python train.py --num_hidden_layers=9 --hidden_size=384 --num_attention_heads=4 --num_key_value_heads=4 --head_dim=64 --intermediate_size=896 --vocab_size=18037 --hidden_act="swiglu" --norm="rmsnorm" --norm_place="pre" --norm_eps=1e-06 --positions="rope" --rope_theta=14300.0 --rope_fraction=1.0 --qk_norm=false --attn_scale=0.125 --bias="none" --tie_word_embeddings=false --parallel_block=false --init="orth" --init_std_qkv=0.0148 --init_std_o=0.0035 --init_std_up=0.0148 --init_std_down=0.0035 --optimizer="soap_variant" --learning_rate=0.00463 --lr_mult_o=1.41 --beta1=0.95 --beta2=0.95 --lr_head=0.00792 --max_grad_norm=0.5 --warmup_steps=200 --schedule="cos" --final_lr_fraction=0.03 --batch_tokens=262144 --max_seq_len=1024 --doc_mask=true --train_tokens=1296000000 --max_steps=4944 --dataset="wikipedia_en"
Each number is 128 + 24 x the weight over the matrix's rms, rounded and kept within 0 to 255. Layers, rows and columns count from 0. Numbers have three digits each.

# down: layer 2 MLP down (transposed), 896x384, rms 0.146, rows 760-794, columns 0-127
# gate: layer 2 MLP gate, 896x384, rms 0.152, rows 761-795, columns 0-127
# up: layer 2 MLP up, 896x384, rms 0.153, rows 761-795, columns 0-127
down760:150099122147080095121095125119141151145127162142132122090168135128153133118103151107120134126149146086131120131086107118132138139142119146166150123101114133113154133130122105096105116076076109158124137144115129107090098090088144101141124148149174105145101120110099111129117101120139190137140114143112118159116121122129132106164130108086138150100130125157165118122141155130147126097105
gate761:107121147114110146157161116110124106099120139182128110125140148141093090121159165116102140148153153140161116108126153157122157138131097152097148141164098108121137145122180114126145102179131093136131085124104121119145123110124074134115120111131074130113093147110168133131142128143150119134145145168096122140129124113131084133157108122136139143138102128120167141099113101161105134083124
up761:104127114121150146127091075086121158173138149110129132108109145126160168133098120074114119149088102156104179157138142112139118121102173071147153126124150130106129146152106153186117126155120112186133151098110121138108150105154180124121144131136135117128182118145094138121093165156111153100100162109151149123112141097149135108115133097105104111151146138137154116171148146083152110132139
down761:128168123152174172104117094173083137158125098151125132123101151053124130074125100111152178100136112178143138161131123108160119146085128114104142193123137137158117117139171100160114082127174094148120171165138153109165148142077127141098136181159134159173131081086150110103120088109174131101143155119118148150125155095147075127140148123090142184101100136157145134100106185131139116106150
gate762:084143154135109114164129113100170134121141114155132115157108130109179106123137118093153118168134131147124156155132127104132113135155084128088117130124112144153141119144101132129142133138085147166142150146147137079111130095098126122088119158145175072107155149128122128178130139142115116140182157124107128166101108088127141156157112143089129163123148101128138164132123110138115111154115
up762:143147131122113081150104074146122129146159142131146094156124121152122124123157121121100145173144124158104129148140107112122142133141130123155131164136150131144157123132092165131190139133111153139110143122128165113120128129125091100062116097101117087112097139150130133161138104129143186104151113132140125130098126113107128133102085123155132135126143116082108113132129084123173108128119
down762:134114133103096149119093114163147106112123125139105126195166160159111101157186121111176136157148129117140133087164077117070129136131108112135144107140154125116143126125122143139109132138149138149097141176120137132149162153140144107118109132159129099152096093135118101151095105134083090122111111147176111103119164170126140104131151140088118122113110100120085082110135140103164122100155
gate763:132135087162125116116134108129131142156110120092125142098181152111155143167111165117114108131182157110167112160113086083106091140114128123164112165143126113091158127153101092188139102154101100184171128100136133127141123091097151124112151163110115156177092118138115139138092153136112182089080189124180122130084185082146103107171145140136149117101110121120123133152133137130131136135072
up763:166163168149090157093107147088134109121118151109084179158183111080170141108113161139136148102123071127119095140063114189170121161087107095093083167130091151106139124151081134123121122144102106172142126121129117142155167107158149164189118142106088164173124124151103118146084106107107084142171205148158176101154093122151189133133129156121168091159115143114065072123153189148148137142122
down763:142077139135159099183135118145133113160144121096093148080106152125160140103161127136150108130136161103116159136079117097101169111141123144098116121168176107144137108156144112115114111147092092141111142140151146133164117152103153125136134123092142132100154110132128141128134106149116155127128098091083152145086157141122128121120101135165117145119119140147147145137127124099120094187132
gate764:139164089101143143088138083104136113086135133138152114093148142133141112085178090136137121143148113117095123115148120097120186166130128107118143096123115141145164136172130154135071139130097141147161128119137138141147173144083154105086082148114166104158103120142118113140112076115096109122130120090142152108118144088098136146139182091106174116113119055089177109122135123134113144125147
up764:127136118119153105105104141072087118121149169116120115165128105131127116121116130108105158110115132108127076115164134117091103125183121144152072141075120173143112151149131126132112135139113155136116145105110114132155180092134136162149096109109109131136090096151129112146084124080124118167144139108125135103115129129120159166172108119123180079105118155120079111130173134088138104129135
down764:172180129096152195121147092126165131143111132125121073137115123096095121139128149132100194147124105112121131118090136107131170170095160160136120113136169127137127129116156123141126135110133175146104137153094153078145140084157136128147113107134151128130110129098127084147135157141123156090101145165172132155101112096103116165112174149108123150142127104114160117156100172100151131149091
gate765:149107135114128159127130106107094139121110143153104149158135108125113126147127157108114071134168142134140161142129101102105115115142100141140124138132136142163106113106141113141160149121149112128158111127151110143135106129091112156177143134115130179118131125131102158130086127128120088118170092119083130106122166170131127073145163155123112113115090123142089128100109126118154111134121
up765:151108155094129083145132107138103127117161107130125119130142110147152115118128098110127078118127119121146123092104124142130127105175140136142157109106140134146116139149122099135128172112148157108109123122135094127117115119108073126147130112159169123150170137130084148140145140121146132136153133106066089136086142131148151151129113111142102116129149145090168122159132101154116079139134
down765:130187109129138160092121122096148186109136138155136133116107099095119095156119147102133109147118090132152119139110140104156119149100129120129149130144089118128123106160154146097136103119159141166117129139169096115073180172075162123148147129140106139089097121133146113142100117102058114132138128165169148139106134127130137107199117118129103158126098120133128136086120107122122147072115
gate766:116121104141115124140129150097107115106136126108129139120120074099144092109127137130131123160121117156103168081172127159165170123106096122156154153107101125110120135112117142141118122096091153117128155085153125152113137093130129115153147154127122148100130159161104125119136152136120102127123136080133144151117109108129113162101122086117151129151149146106080100143161158124108161177122
up766:167147124122094185086132129112113114124124137109102112158098108169149172119143142112136103137102062125131091121135147102132141090088140122123133126116155161131180119143161127119124124142148085137136149139058133121099102142143112138124124107158110125189154126094148122159161102177150117164130136156110142114159151126165099118117165126127109155171119139118169104117148126131099153137091
down766:160137126134116115078128134100128118155137121123124157090128147124118144129127148100148148116153109115105149100094139123112120124088154099118125126080103121126107143125124111167108156088104107132126132138135123142112076141120137091170143173149130164183132158171148162162137102132100149152179143102168140158085091126092147161126166146130107128168135143097168124107114111172108160102120
gate767:114132149111122099146130122115135144118120116107131133119124140113105107108125155102121140106119112126156132120171123138128115120110141122159149143113144121140112095152152087141146150093113117134143148128108145159116091149114147119090151141095108143141138116113092129127153108156131129136131127143155157177151110103160119140139120140133072146124100124072109140120135116121158117139129
up767:131163127127096097127131109115095170125084136125129103119137121146111127164080159104136161115151124126119112126157124115128096106129113095136127133122111148100142125122127116116125084157129142095143138085122135145155108142129191132123146124085140160097162107131094129107126108130146164085120152152109119119143120117116093166144107195111123136123119119084126139142149148133113074136137
down767:124099125118128139105125173184124138137123132141113178126164140152131127154149129111067137096134125096106145138136125114148130114162117109138121095151132136193090146111122108158117145085090141149115116125095143134131119131122156147118083097114126101139124140113093163168076121096136105091143117135156081099139157123130118138113077128154113121110140123156149130110099136152116120123138
gate768:119125138129122155123133100130083124120113095142107154139118119112139167132127152141106122089129137156111089101138143150115123190130132154119155115110127157116149123139179130129133150141155166125160114163165144157121133145149174098186146161145143127133134124084158128141059089150116145139111128106136078117154164141071146120149128126096093152128153116126145124119153114173130155109122
up768:126175126177128136143164162088139115102112129129101151113103064130176114165123161177129115129102117097161124095151146114134130137131160116127126102146128114157143138157090092119117122100143164129143157116200134149071114123108147105129149139105159101107170116094122111135122103120154136145154125154129170077118141144086166082153091074115102110116114145100179138138112147143165165172109
down768:146149112089120111129097144103164182161137097124123119162187173107118108165108132170130088123179126111167104105129159138154147116181135096115121096167137139127126097150135142143089120100129115108122175099102089141113115118094111074125099118099132126132111145115123129132144108109148098102134170127096101125147120106136149147134173117141122114140136112112133100130182088114158145138113
gate769:081092147157128131114100151162134124150138176153128129139136132160106103129153112145139076082107161114103143185122130127100103115146142174136139113147143159138103165137137154125135148159191120162128150122107188101144123135140162166117113097121126164148165120121140129129102116127181117123141115138105143135134165124169149149114141154090134120113087154147121160145092144115138095063131
up769:118155127093099122141136148113107160135107091118103139126142130161139140158104112111115163174161081137153100135113126156113153121170136125122123110159147101097161115102159107136134164149138087098156075128096134156140101134164114157169095159112129153148159130099125125128092148174100123142106116157104141117146113134130118163122115151109139098118153127159118164155112112148139129155118
down769:123156111128140095136111153136076152106140124157149148136100094102142155142102134147082139141105147163121131132156110119157144115102141110139110104131113097129178123132113132141091125150146125100154138099156116157159157170103103144132088117098088145113071122150123077110131186130132117118139092159110094162120113125186142097082134120114147106110090109153137105110094109162112125138117
gate770:149145108113155085157097109140172126093091084114148126110131104139122100116134156115157091093135167106152137093114191132079095121111134120139114091139131141095104166114141135166085124109106109104122099137099149145103090117109128148108170109136148120118134142115146120144133113133151150104123135154109135125122118116138173124138092169092111123112093148119102165147140138153094159120134
up770:111129151136107123074140116101116150140128157142071115120134111090155119150121112162125129152148105131119131154127129124146106120106123118109119163094140084125101139118159152114154124160143146148131150158130115144121141136139126107146156122124099121110104102133111164105110134108097147131169151120100075097136095128103097136105132124164171132169165133161135122118154099131157078102111
down770:134096106101147073125114088087145087142117090110129105128129114123096132134105157135141129108138133143114116135119143128130122089146127109116106157136117108152101127109130126188120130106135120118146093135106167143163088108092176117116116132132147106129098134134146125100137112101137137134148123174098105168116118117170125156103110105108134096146129131155140150160157177122131128127136
gate771:112144122146124126150126179115111155158091155098099127127082146081137105188140161091141089176105132063084136093093100101149142140197103140140118107122102129117102138133129161170146137093146067169134109117080193150124148167138159141115150119134131151119166125169164168154150110115135149114143098183099099089156131119150086122112093130142182102129101110117109146130118154111124154091064
up771:116113157144105089164126076104121150184178134133137110113126172076078123132079152120145112153133105125159169125127137142146138138124127097115114124147133106133112150100131135140145118118168122176128139131175140124140124159146094141088160145122151092128157133112126144081110163137136077083140110149132131115107073131182145085137105116144108184116136163112165151139167084106148132145114
down771:095134127151120156123150155095129135091098144112109136109112134093157125139135125111089116127167102145142096111088110155126125173130129134133115147112108137144159138124122117139140109108124125114144196160142142142095122137167122118091145120134114107088131093122201152171148126089150131157110115138123079121117137156141114124135109115119144114156137149140149144137120127102109139116128
gate772:139129106163100075103139096119124115120139125136079134124107119170110127106163133108170131121139166107088079114120109121144188151124129149087130127159154122169173145122109133157091135122118126127135149159137174133107117149134153119058163147113131181098131173134125145128099134117115221139147106158141140073095117139143143116128126157110129104112164128123097140107127174109113145126142
up772:100134170128104141158141090127135118127104108152142091141141100101146135135115146140146133098122111098121077133082103147116140171087114129121126119169134108138141102137131097135125158155109147133091136129151176114096114100101120127152110157095121168105110127129113200143135114119118113142169161110159118165107114100125079117134100182113092125123145102097084161161120146111133136136108
down772:128166137127146154150161095142085130117121135123129072140119130106118145138122062143140103107104102121110119103099165114141129152092149139129102095170124123123122137142140088176126130071164159085106159134134158124077135078113132123091133122138112126122084081157107190121160142138082131151144129127127145114103107105164114109104098138137172096125167116108099129133193156141120163145127
gate773:132153160124145119054105146136157163160151140169112141063116123093143135110103177100094099134158092132124160144154097156163143129113157103106129113112155141142170096127126149101111096096142119170125070152135119133182104138153153154108178137113189087114146145142120124122148154099117125114166099138132117150160164171137081148186115131136115149121130116101131140136123138178120111116120
up773:131175148119134157158147124157118116096063136123110101149099182110104146142160154146144155107104160143159100139137109101095152156160106161152105125135109152127116145146163158127113124093109135115160148140092175141100135136150076111126101108133099115100120124138142161144122120128179121129095127137145154120129167152132113102144115139112143109143112123129105114109136149163115120127146
down773:125138130104177154138091141131181100133110142157139086143115133135082146154118117125136110144143136162144161145183137152080125125126135089144114138107127134120165141187146118092137121136121148154156145097113165114163186144127138106114098144124125123088120093139138122133159145108096148128094155115129128100117129160129119149131153116152133105168122140098109139101119126116119161073131
gate774:125115144115106143120141112142136075163123126141107135111094078131137090076186155126130134143105136107110118075131113118149101104118120113140131154175123131141147121117130148101116110096160089144126124152160157105159115141092119112115141139110136140163150136121110140092150163126106107112136120140109104126158113181140119185108073120180121155181138134140129131186151160139134101104121
up774:158154128140136126161151142122136115128131118153111113121102163148151086095124096136112100090132093110130156138112136162150154175120161121108126092144144156129154128155148104167111150148130124127173117111132129144128151113128158084118104087122122154148125115145125104137125120086131110128123151138109118099143099087142133121182123130088153103131156103125112105122113135111120123128106
down774:112154154104137160152133166157144193131141176137121157139118144132136132127130131144136149147153109106158127112099091109123113104111106115145168123116139133108140110096146165143140199102126155110079133168102127103098127146131123108157141148085102127107140087117155091090131146129145119137116131137154138135172118159091131140134101119123138159168143126126154116139108143142095096128176
gate775:159152128118118126117120069138123181122161091140085158159138123145126115133172107163106169095097156128129129136105122112076144138113149118097096097101181172165143133094088150119095113139077133131143181083103110111099124094062119116130149113130114133155111073135132173120177100121117164120165143105138096123088118127134165141113147126165142146099149128112158134112120105065113125145143
up775:151141118152100119111145149104124125113136155109106187128182146142124141112118157157112133102104169166117111088114180175058144154118128137093115131131155180150128120105133149076133127165126130139137161118146103061168133143141115103142121110102137117127163078149144200112137118144130142078126148083158138130152134130127181121138182131164155157146101148124147124164136104140097086134117
down775:122154113144134133091137126138159118080167135130083129098111069093145136153175131143180107162127106118130177129099119099128117103120123132159146091114169099123143082119116125108117155111139112136118146132155108134103102134096099137141134095104107125126127109113089132138137119114123140099095109105117123106117091155118114122127136139147118101126133111196086112126073121136125177120146
gate776:135172154115101119113099129126108166111130129112161144195111132103120077145120081139138163129131132129156109125130157103125064121104171116163097129101161156116165138117115152125122126145121185128129163151130174090136123102132131117086153140134166099135131115150110157175134101155166107122129111132137096128147125125131101084135124100149150130182158125108139095095156107061170121183126
up776:129160083121162092082118100117057089110121118152154118152105122125162134087144176129125140157165125134129131130116133134125125121121088143123097097148108122143081128091165144156106096113166153095128153131091147166089136145147111134106111145154120158130137162087164128166079101146148145124141107094173138102111103074088108122084103115152174138116072151096120133087120134116106081132133
down776:179149162168122094106153148110160116103135116160087160094092088110153117123161083141146137112128119048116180169107175112151153151108107091124173166138094100129143082078127141143142122157083057118152112164116141140123121130128161150125133146147124134181151142144155114122129137139129125152087131121147173144128102110121127162135134141111106086080074169113136125116167106178165107182104
gate777:152096155128097106118126124173133086160126149149142134166108112147129163087113126145140137122143131130104122052126172131130095105128137130108127084117148113129110146110129126155119145112149143143111135173149116100066151118115137140155134143112142085130110133105136114153166151142135158138101109158139093125122134130118107139102128135154132086108125132119104121099161079131137100098105
up777:145134082138146173147159142133120117051128057127140114097109141092126131130161142115117078107129097116140109195131120102135141108118098161162116152118122108108120111157101108123101113117110173102150119108092164144143154148156134154068099152120090185140159106119110144148099113153152137087143181118111155127110103106131140107157108171128139158132100089125203133201082175107130115148138
down777:091147101114123131081155115113116166117148118127152129081137135105102119136111161111098123160101143141162125139074111117151134155094154108172108163113143151143143076173131147177094092141164133098127105099099184111164144092127124100143142132160141118125134146158117154112091169110107081112164118091136159126128118096093130119104112128103157184167165159116139144144136160145153146122150
gate778:073106132129070150120155131109106111115124125113133097098118121186117109122123140084116110157136131155154130101170084151130121151106097107191127132102122137133159098132145140087144136133141100152158162085112110138105095127123114131115140126164106090172146169128129104118119148123136122110139109150133132149155113082151138113112125131122090171167092076145097130117135111148132112176094
up778:113094117147157048101106162145148119110165058168107131147125100097132119147158088121114132124072116111171107114146162100152138123082127125120107090138130138118125100069098109137104123131158154117108056151175116122136136102059121097106120100122121120142182106125129137138119124094121115146140107067076126125117157109104112129125135146166168160068135140119046112101120096175162140096173
down778:105075146113158126138121106135160117139092144099110160094083135143136107103160081122102157122073093144139114075114099142113147136142156150144093054125137153119118138112105107111119125101130149149133146131107157152125101111143111108168155169137156127146125115156170159122185142127117180088100102165145071091150125114123131121118116132096089154117134116166129152139110103086132112076120
gate779:148114150123130142122125123107133122096132126147161161183148111133142132138102118116130159123149142110142138137158134122146103127091116119099156142135138148157135107113131147135130143142136123148163137127102096155149132135133134088086159105162090159133096123145129113122083159137110078158121095118135139165128137087136099131123159086127152130185135094119151142104138131134124108173143
up779:138117097132157139098095138151156147139128132129150155112155122089139116105149107152127133140147164178117175134113111112141157094118168166132121104127108128117127149099138129078140132149118132136146107110138139115101127132118154149124099138082201116115144161134138128151156148112157140146146161127108182082164164131097150137109143194097116137106145136175130162126134106146141132102125
down779:138103102116103150114145112098158119124100173167141132130149114152125129156149126143131142108158109164136095165172125111158137163100123142113122124100099143181160152148126140138084130138098096144190083161126124139111143141159141142125110097149106115144121118137103103101103125146115118099081058156126098113188095128124124163174118137128147100126134133193119110131165141096121143121163
gate780:088142139087132160160143156122166138152132110120132126157149126124136102117126121108109117130115117120052156144117099113116186122101147118119125131126159161150106144134119138110169142163199115082137123122175116087133141125099167145176166165106141149120107154133090141098130155130148162109116133116125119091093084154080120159124155109105160113115125105100125084179130091097134131123178
up780:143120097079098153158131151145120130185124100103157089128086087123109133143156153148137147152089121138121169114130120128127126142108168090145122114109104175103161106141134104133099093128159150125153128101128183083126084099133137129148160113135134112116137164107124118134108174134149148107135093128117154187151137091094118143099141119132123128123160108153142123086111165150113167109129
down780:094164111138147106137149140114139133100118103127124178072129163157168135108115068141140112139122158138103139082117123085122148125135113129078174129128102090132115136104127144102164109098153124165144109114139138120163154135097154132123149139093138136114093109131157131103159129162071167096143143107154125126117104162114124114125130124103146099142126123080156151120126136133118154159120
gate781:172124123110077131154128105131144135168108128127186114140122120143112135152138118107149155123142129156128129127135112131101116094121126125132154139079114130160128095092122157149128131129138096118171130129145125143158127173117149142139135117170130108114157156128156107120095143094135136145124134132092134138127159101157132139138114125142131122123120112137142138123099106122121121131122
up781:184149130117138118149105122106162115147120132118133124118125117120103089152122121130119164132130100140163084137115124112112147134154130138121113145100105166143111095153126120143145159168128134149125096110151104156135131146094139151140119167137132132131152125128154138111087134139128145109137137140082125105132158136142135109172138131151132130154076114123148121121120111107150123080116
down781:099130096134113140141129101109117128105109130153092133144167163119190100132151103131131146146140160144153139158134118182152101160137125126096120087157145150085102170122160152099162052095110086111097121128072161110139176061124127122119105142113115118152131116134150151111193145148104155168125137115192108125122107146107120157108102179120155135085119121110141104126141132113106149126129
gate782:120093152154123111133137154122102142154149131149112102106085201139094142114113131144117130157126091092133095144203133114114158148132131194159118128143128117070082145095140091138116141128138116149142152103079078113135113102115129105084120155124098147136100112142119100096122112124136097174118168163148119114080137173139113138125103146142128158139126143148164132114171103129135137148085
up782:127137146128143135125166135148152119161137146089156110153177132167138151126137105156131169143133108148104152097136129163125112100119121076073103113127106121120080128132106085147146133143103091136120119051128126131110146137127181093098128149156113109142148151143137127154138154119141109156130134114173144121092141125151149169133133166110098115133153093069181127143121125142168167194136
down782:111154114110123096077114117135151067100115134115133159137135113137105102132131132108110130128124121109150111129104093153106129141138097087135133149149122095125120130180140148123111111103091098091117104107168141153150140158138160146120152153084086145090150112116152118161145112113106138101101111126111097107155149115113120134144146115152172095091127118114165183171116149100108106101131
gate783:121113122131093118159147147119127116141115129134137136153122085131119123132132128176138117132092138164125135136115117125120128116164121138118147129171105130105110146111142119141119139145104124129094142135112114169135129116134099115151115129122155100111184158090171108138122136153114086128124139075097101141115098100126153130145135160106151141132130127100168127110138075129093111135122
up783:145140130151128124189120126084126110137113138083150185141150130107115125104129120171158138155122092113134152138125084157152148100131131143104139124124131153123124153139148116082123112145116149113101155147123117129112141079091114143134118142126099128154173147131133128138124140140107139096110144092155141141132089088115123129149151133066153095143129090140145127110101118150112117135110
down783:133105128145101154164158082126120069152131105078102141175115142120105090097121116137121132110123104084147168154141131145128119067145176129090168102157168153134157142128081096102118151145078144119128154140130146102132163078113157134142109129109108123161161108125099108163152130132096112114144131163163161135130128106115119102178194102083179128126158130128110143152150162158099084142141
gate784:117168131155131179100112140135146090145152139117062143157089119144132126080106109157102145098119130126146134135107134125131138123095142132130095129110157098111132161114133185151113157116154146167103124105151149148169140145096122091122119189090103113114114132103152169122127132143159092099134117141085195101123112148164140143102110144113106126117115138154137131143130103137134124147149
up784:094122111098127125144118095192150126142080150106178112125120164115143123132140161116124139118155132145142119110108141158163121105107098166080144119151131168134173144092141124102145175132152119186109138120076129126140137099109080125121116136110149143163110124127137139160143112146169088122124131131180142171138155121125115118136119147146150114126114135094093083137121102079126148095141
down784:137150129109138181151088086137133128125125109118136125133153147136093110122111134105104098136127105181133135132149106111132131146140125158136142197119091119084151158161142132133119114131117092146117122094159150159121069148137163117133142123158128155092147160149107144107138142148165098112110133145114161099110145123109109124150080121144183169130112152121164126104106131149086102154114
gate785:116134111132123100149128127111144108177085120137146132119108161155131171146174106117101148158147101117159132157111122154123089099149115147108084125138102132151133139131112164130086117164175132125117130172117103162118113157161092117093127126123117141124103106129150123150120113143129116161121127151143139157148122075125140129126128144131137092153093127158079104074115117097184078098102
up785:110079121137161133122101131124168136156095086125136151087089145100133092136128088115166164136176087126150129082110135089073103156155127123114143146155106183129116122127186117129154116142145133126095134142130138116130160121144168099108115130129140124131163091128100187142133100150095125097117129151153189118123098130067088161110139157134091143137143099105139121169113177151147173128089
down785:123099125123139101122087147094104132110129098170110113116090140151165098107159113112110131151135114137107098100169117102127133101123112168106145102158132105161146070112127128076148119127132152125158127151143125130183195157111136154109143135122121155090117168122151162145111138176122155122141145134155131158134105147119133107140117153130152093123147129111104127135141152180133108157094
gate786:155136160156111092150103135123128130128118140124141186123103108140143120148128124132090141123104133105124138164128140135165146141108136124156156091133113111104098128130126079127132137093108114080109105095134140105141101129084109168088097162106175138099125115123100124135121154119105121144115093116110097086104106140140133102121124144133140150116111084113105154133139158138140132135137
up786:161106157151129113113121118137118113174131133100129103117118145099130107132114131138141152098145114147118125112150169096144122088128114119125128140104136125120126157182135148147095129122121152114113107156079116108132152121173104133141159141149127131122140123106128121130127122170132134143086121146160113103102095144126102141107133146114142129151125119129140093156137144111135109150152
down786:125172123111107152144138142103131121138103109158118150165177163113136145125163145128132133132158092128145143115143120160152130148111107145109158153098121137107106105112116162139132121222121125132139132156111113099139159148102157148133139097111080126133124158121148139147113145118124121107111142138081149135139128091101130109156109134154129108127123188190142104124086126168134097103077
gate787:154158122105170108122138137154183163145155104120170136137113146117113150110129164139144104153131119137122136108127100135091146119159133123150095066124146117113127092171165137155108169103157103091136088116134156110152146107142163146134131119136169133135113148097104115108161128152142111100102137109100154100104139075132085139138090157119151139152132111175061101117122082136114055150149
up787:106118143099131156113102117138097129112097140128097132129126127076150110137126123118124131139126115120144159111141092142080136112134115107117135113195110137115129150169143132143132130115128139178147116152117171151106156162107152148106099180109154129143174098100101181100122177122115116122125126139112123151123102136122110119092143166152168154113092128088108150127173120146125120117169
down787:100084119146131149120108109126064095139119098141127091103153101157147165115142160130097130103127120125139114157156155146115121112120108134124150208125141093142144168123103090083095076186126141118106160139100107081123143130105070121133122149132144117124115149116137160112105143106129133162134128131133138136150118147146139100129088092150094129098106066102190136149120149119141118099170
gate788:098156140134122174140094105135112132147135138142118114100133100113107173126124128098120131150122122088164156108155148098133143103141111111140117169111079116123091145086078114139100136095147123066124130168123118119142144120156153165090128136125106120114119153153136116113093119106139161121108132101112110102121054166171110138141146131123137147181171144143108131111106125098074145136144
up788:110059133121124157128129136152128117127122115129153159146136150142092105109107129112123134114109125132114140129123122153156126136122136095102149118115095124126124131135134141106138102165135112098099109089123095129152110125114110134157122152140145133106104106125129115134089092156127127118105115133133135089145115128123130108108130118123116129097107182150108127131133123140115121137097
down788:130106103141138070084147098138114147111137096151151185122101120167133145124151117123130118092161156094099109131142106089124125165152148078146155093152120136122118116138120134145150153159123165146140165129144144151120150101137100147139159110132116148105149136168136128095108124164137142134083118119117096117117128127112133130114113148155083146134126105134114125079137145125137135155127
gate789:141099135113165144123104161101158143107148091138106120148107165145119139119131126138101066164138103121120127150109102094117121136111147131112121097126107105088114114128136137153073151085099139139139117133143109117125103166139150116122131144095169115134093127123108132114122129134139139144131123151115140103085126148121109171121123167134099143122147074114125159140182099103118102137138
up789:155160115127134129160131132129163116142149121131161093156164103101081152150179155140127108152131152142138132140113097100127098124155106149117103123147092076141131132106171136132123118144162149113180111150139096137088110057126099125122093136117108136143082105125126095161103129149124151098047183147127186126122107148157116078156144132136137144140179136146091217145187078161128100111140
down789:117094127138158114151123161143173133154135128113127150110095145119154146121105195127155143126141095148081122161106123146115155108102127160116102105144082139115124148073127129148118158094159162139150139165096088093121102135120146133151120112157119121150146139119132148143104116098129104139116146192169127175144115139136071161143104077163112157133179099108127157166148137070135204102119
gate790:117120169135166082111163135141132110132155117112123168139154109170105172173113145120159117124124063112148071148153127122108131107139153116150164095146168175135133142146169122142101111111156136120129137135190097109120117169138124131156112150144147125155165124102132171137155087139108180112132136118109141150079128159122166134084092151110071162090153132124139123156142131083135107073099
up790:149110117181167117142130139133104178131139205160158074132120141126143113072177157133133156146108161147113127111115129103085163118111108151103133126119111088099104127138125205092116057142082136108114124103091178105125175125182126101134157126118164154136092123133119138123112163192137135110173130135123178125108143116164092150110134129116143135146111134139110154136156144070169128162117
down790:136105130163119123079127126160124099134163120135131156122140149120149136168155149101107121120109103086140100120086091121144131107174130140135148088140134194169121112152168149098095124119079143118101116165168169137120129159130144122161133052100141178113104155142104154136163101109091186168102129127130118132094114140122127132054099137154095129166168099098149103102135128139142119146151
gate791:136129147142138125133134128114135117105164126129089138136108140154174146139117110132087097138088124097076147156110104090118182120130105166154128155109139135133139079101104128126153151140093117120140119121166152120142164113186100174103135132167103113131147114109160128148146127142139113146156108139133134117147107138110173159104092100122071142130168129067111126137127148167160091110142
up791:157128154129123110148142081113180140151098139126107130109125115127146154117119109153162122145101095172130115102151123172124167135178106133122118127132124109084109160139120145165133133131131140148111147107128121120102153108128124077136130146105136121135092108143132152108150109103109124139145136124116132135149133077131125111130117076097101064122131115111123118099173127113161130132119
down791:100170131144107157122143107145127143118169107110150138140109137134120095138158117094096103114105145111129128146137148089107117166133093118128151158102109142143134102140102153088129164183103138104126165127145093138121142136119119161079134132123122102116131131140131114164114165122153094123116141148113133091145145163106168099095093115107113149129129187147112135171091108152130106144114
gate792:150109139134134133126158163137140074135112127169113144181096128147147111094143146141106140131115137105083101121133102116075093149083116125131153151115133190148136164120155134194097132119082114138131161093124119167113151148122173096136102133122121109140164137134144119119163130182106108121182136114130132138166128119118139076169110137154137102105121150147143121150143119105119173170111
up792:130147127149128112111131125129158146134110145118139099128123110156119110145148169125166078127124127113089137163086097112105147095142140134112132115108170132150145095141123122164135091104115115138138089147173151132102144184136123093107095117152137121146111105103122131140115150162153139157101148119113101080128178138128086145115115120104075135153123088117115120110132138080109153123133
down792:106109103130123139156098111125114101106116104127124105160108095143091152119128077114189087105128142125108128105164147108111099144138180139157104179123099149118116122093105119146181135161117117113120147132127123133146163135139135084124110132112150114095104138139167138103125115130130131078125083122132149133155128111126092146105133166049152141125173137140092131098119105115137131119100
gate793:113121108097127087164125141120102137158118137131122136118120112147146123124126109101076098128128139177145129145110132130125192146136111158118108136106095154108111124104145164090098185126147117081146108157118119137135106150171083089110129155195123157132105162117158078118089128132140134186119109134118107142105156153154097117117114135147118096106136134100185121159149111111106134125133
up793:161172106156118164116148098116101139085115129137130132133132147178125152121131146175159110097116147128110099101096135143123103132082125139135096098174156104136096118139100099136110143151090184156150132128191111106137130156132177113104151140113104126124129135194117152122099121134103074081182124131131146113158121151136163121142124136106100114082123133136109110115128133117136121124146
down793:129151100136113133139126109091112115089141184172139141125132094143125122070111133130141123179079133113142104111168093106128133125146089123120110136135117168143114156102132141150147148095099102141124114116090105063137119114107106089118093153139131117145093164175112109142158099192161091142117117157119161128146165107093154103095084118115066158148098140151138150125102069096101133165111
gate794:174138132176131097145134135138126146126137101111120135182138129126139083122093149106095129151107151119128136083100129141117134160115155163156119079138101189118131140138092067116129121108134152124096097105078099144151115076140129114139156134141133109149142126113155167144070157168120140182153102157106160160094103129154129119138098153088124130076126127132170153119122144120113153165119
up794:145133195143125099129120109102091108119137126139151130130115103163154125153153159128127148112108129114108091096126129150121106149156139140119091122121136145121123140125094121079117141168097134147131127152132121128145119126137103107163148100142119114120120094133102112118142113141099087157124094113133161128112140161140135123104130119166133128095107141140145145111150159110119108124126
down794:138096108101130109099143104108071135157126154127151139113115116140135107104154143082137127123116154127112073096135119125118147164144115134164110121173135145120098126106126152115126129173115089095149123140124142105146164138172090105128098094154173134123128166084147139098159129154142083118124088113130134117145138125110123121153116135170114134075141172099132141146176117152124091085093
gate795:110091119108112153073128182107112090119115128089166140101103128154073101131188112112120107103154121118120110098112146118154151123155144156149094117144108092100129153112165121149158088168138175110128140124144123130121155095146119125139130165116114149117159111125128125122177122094109142124110116082104144143099113160123101110136126131133144122139145147165128142173131118098112136114121
up795:129131114090127099105108153115122114123114120083120137124112153149083121145154103130114092152129122106114141114112099112106117139127145142137136110164095107118134140099082106107160112076120147097152142083119121139121141111145144132115143066157111132162138113149114132161160079146122093123136086103124186114142083115118139145124097092153096107092135116132117150135165141134114159130118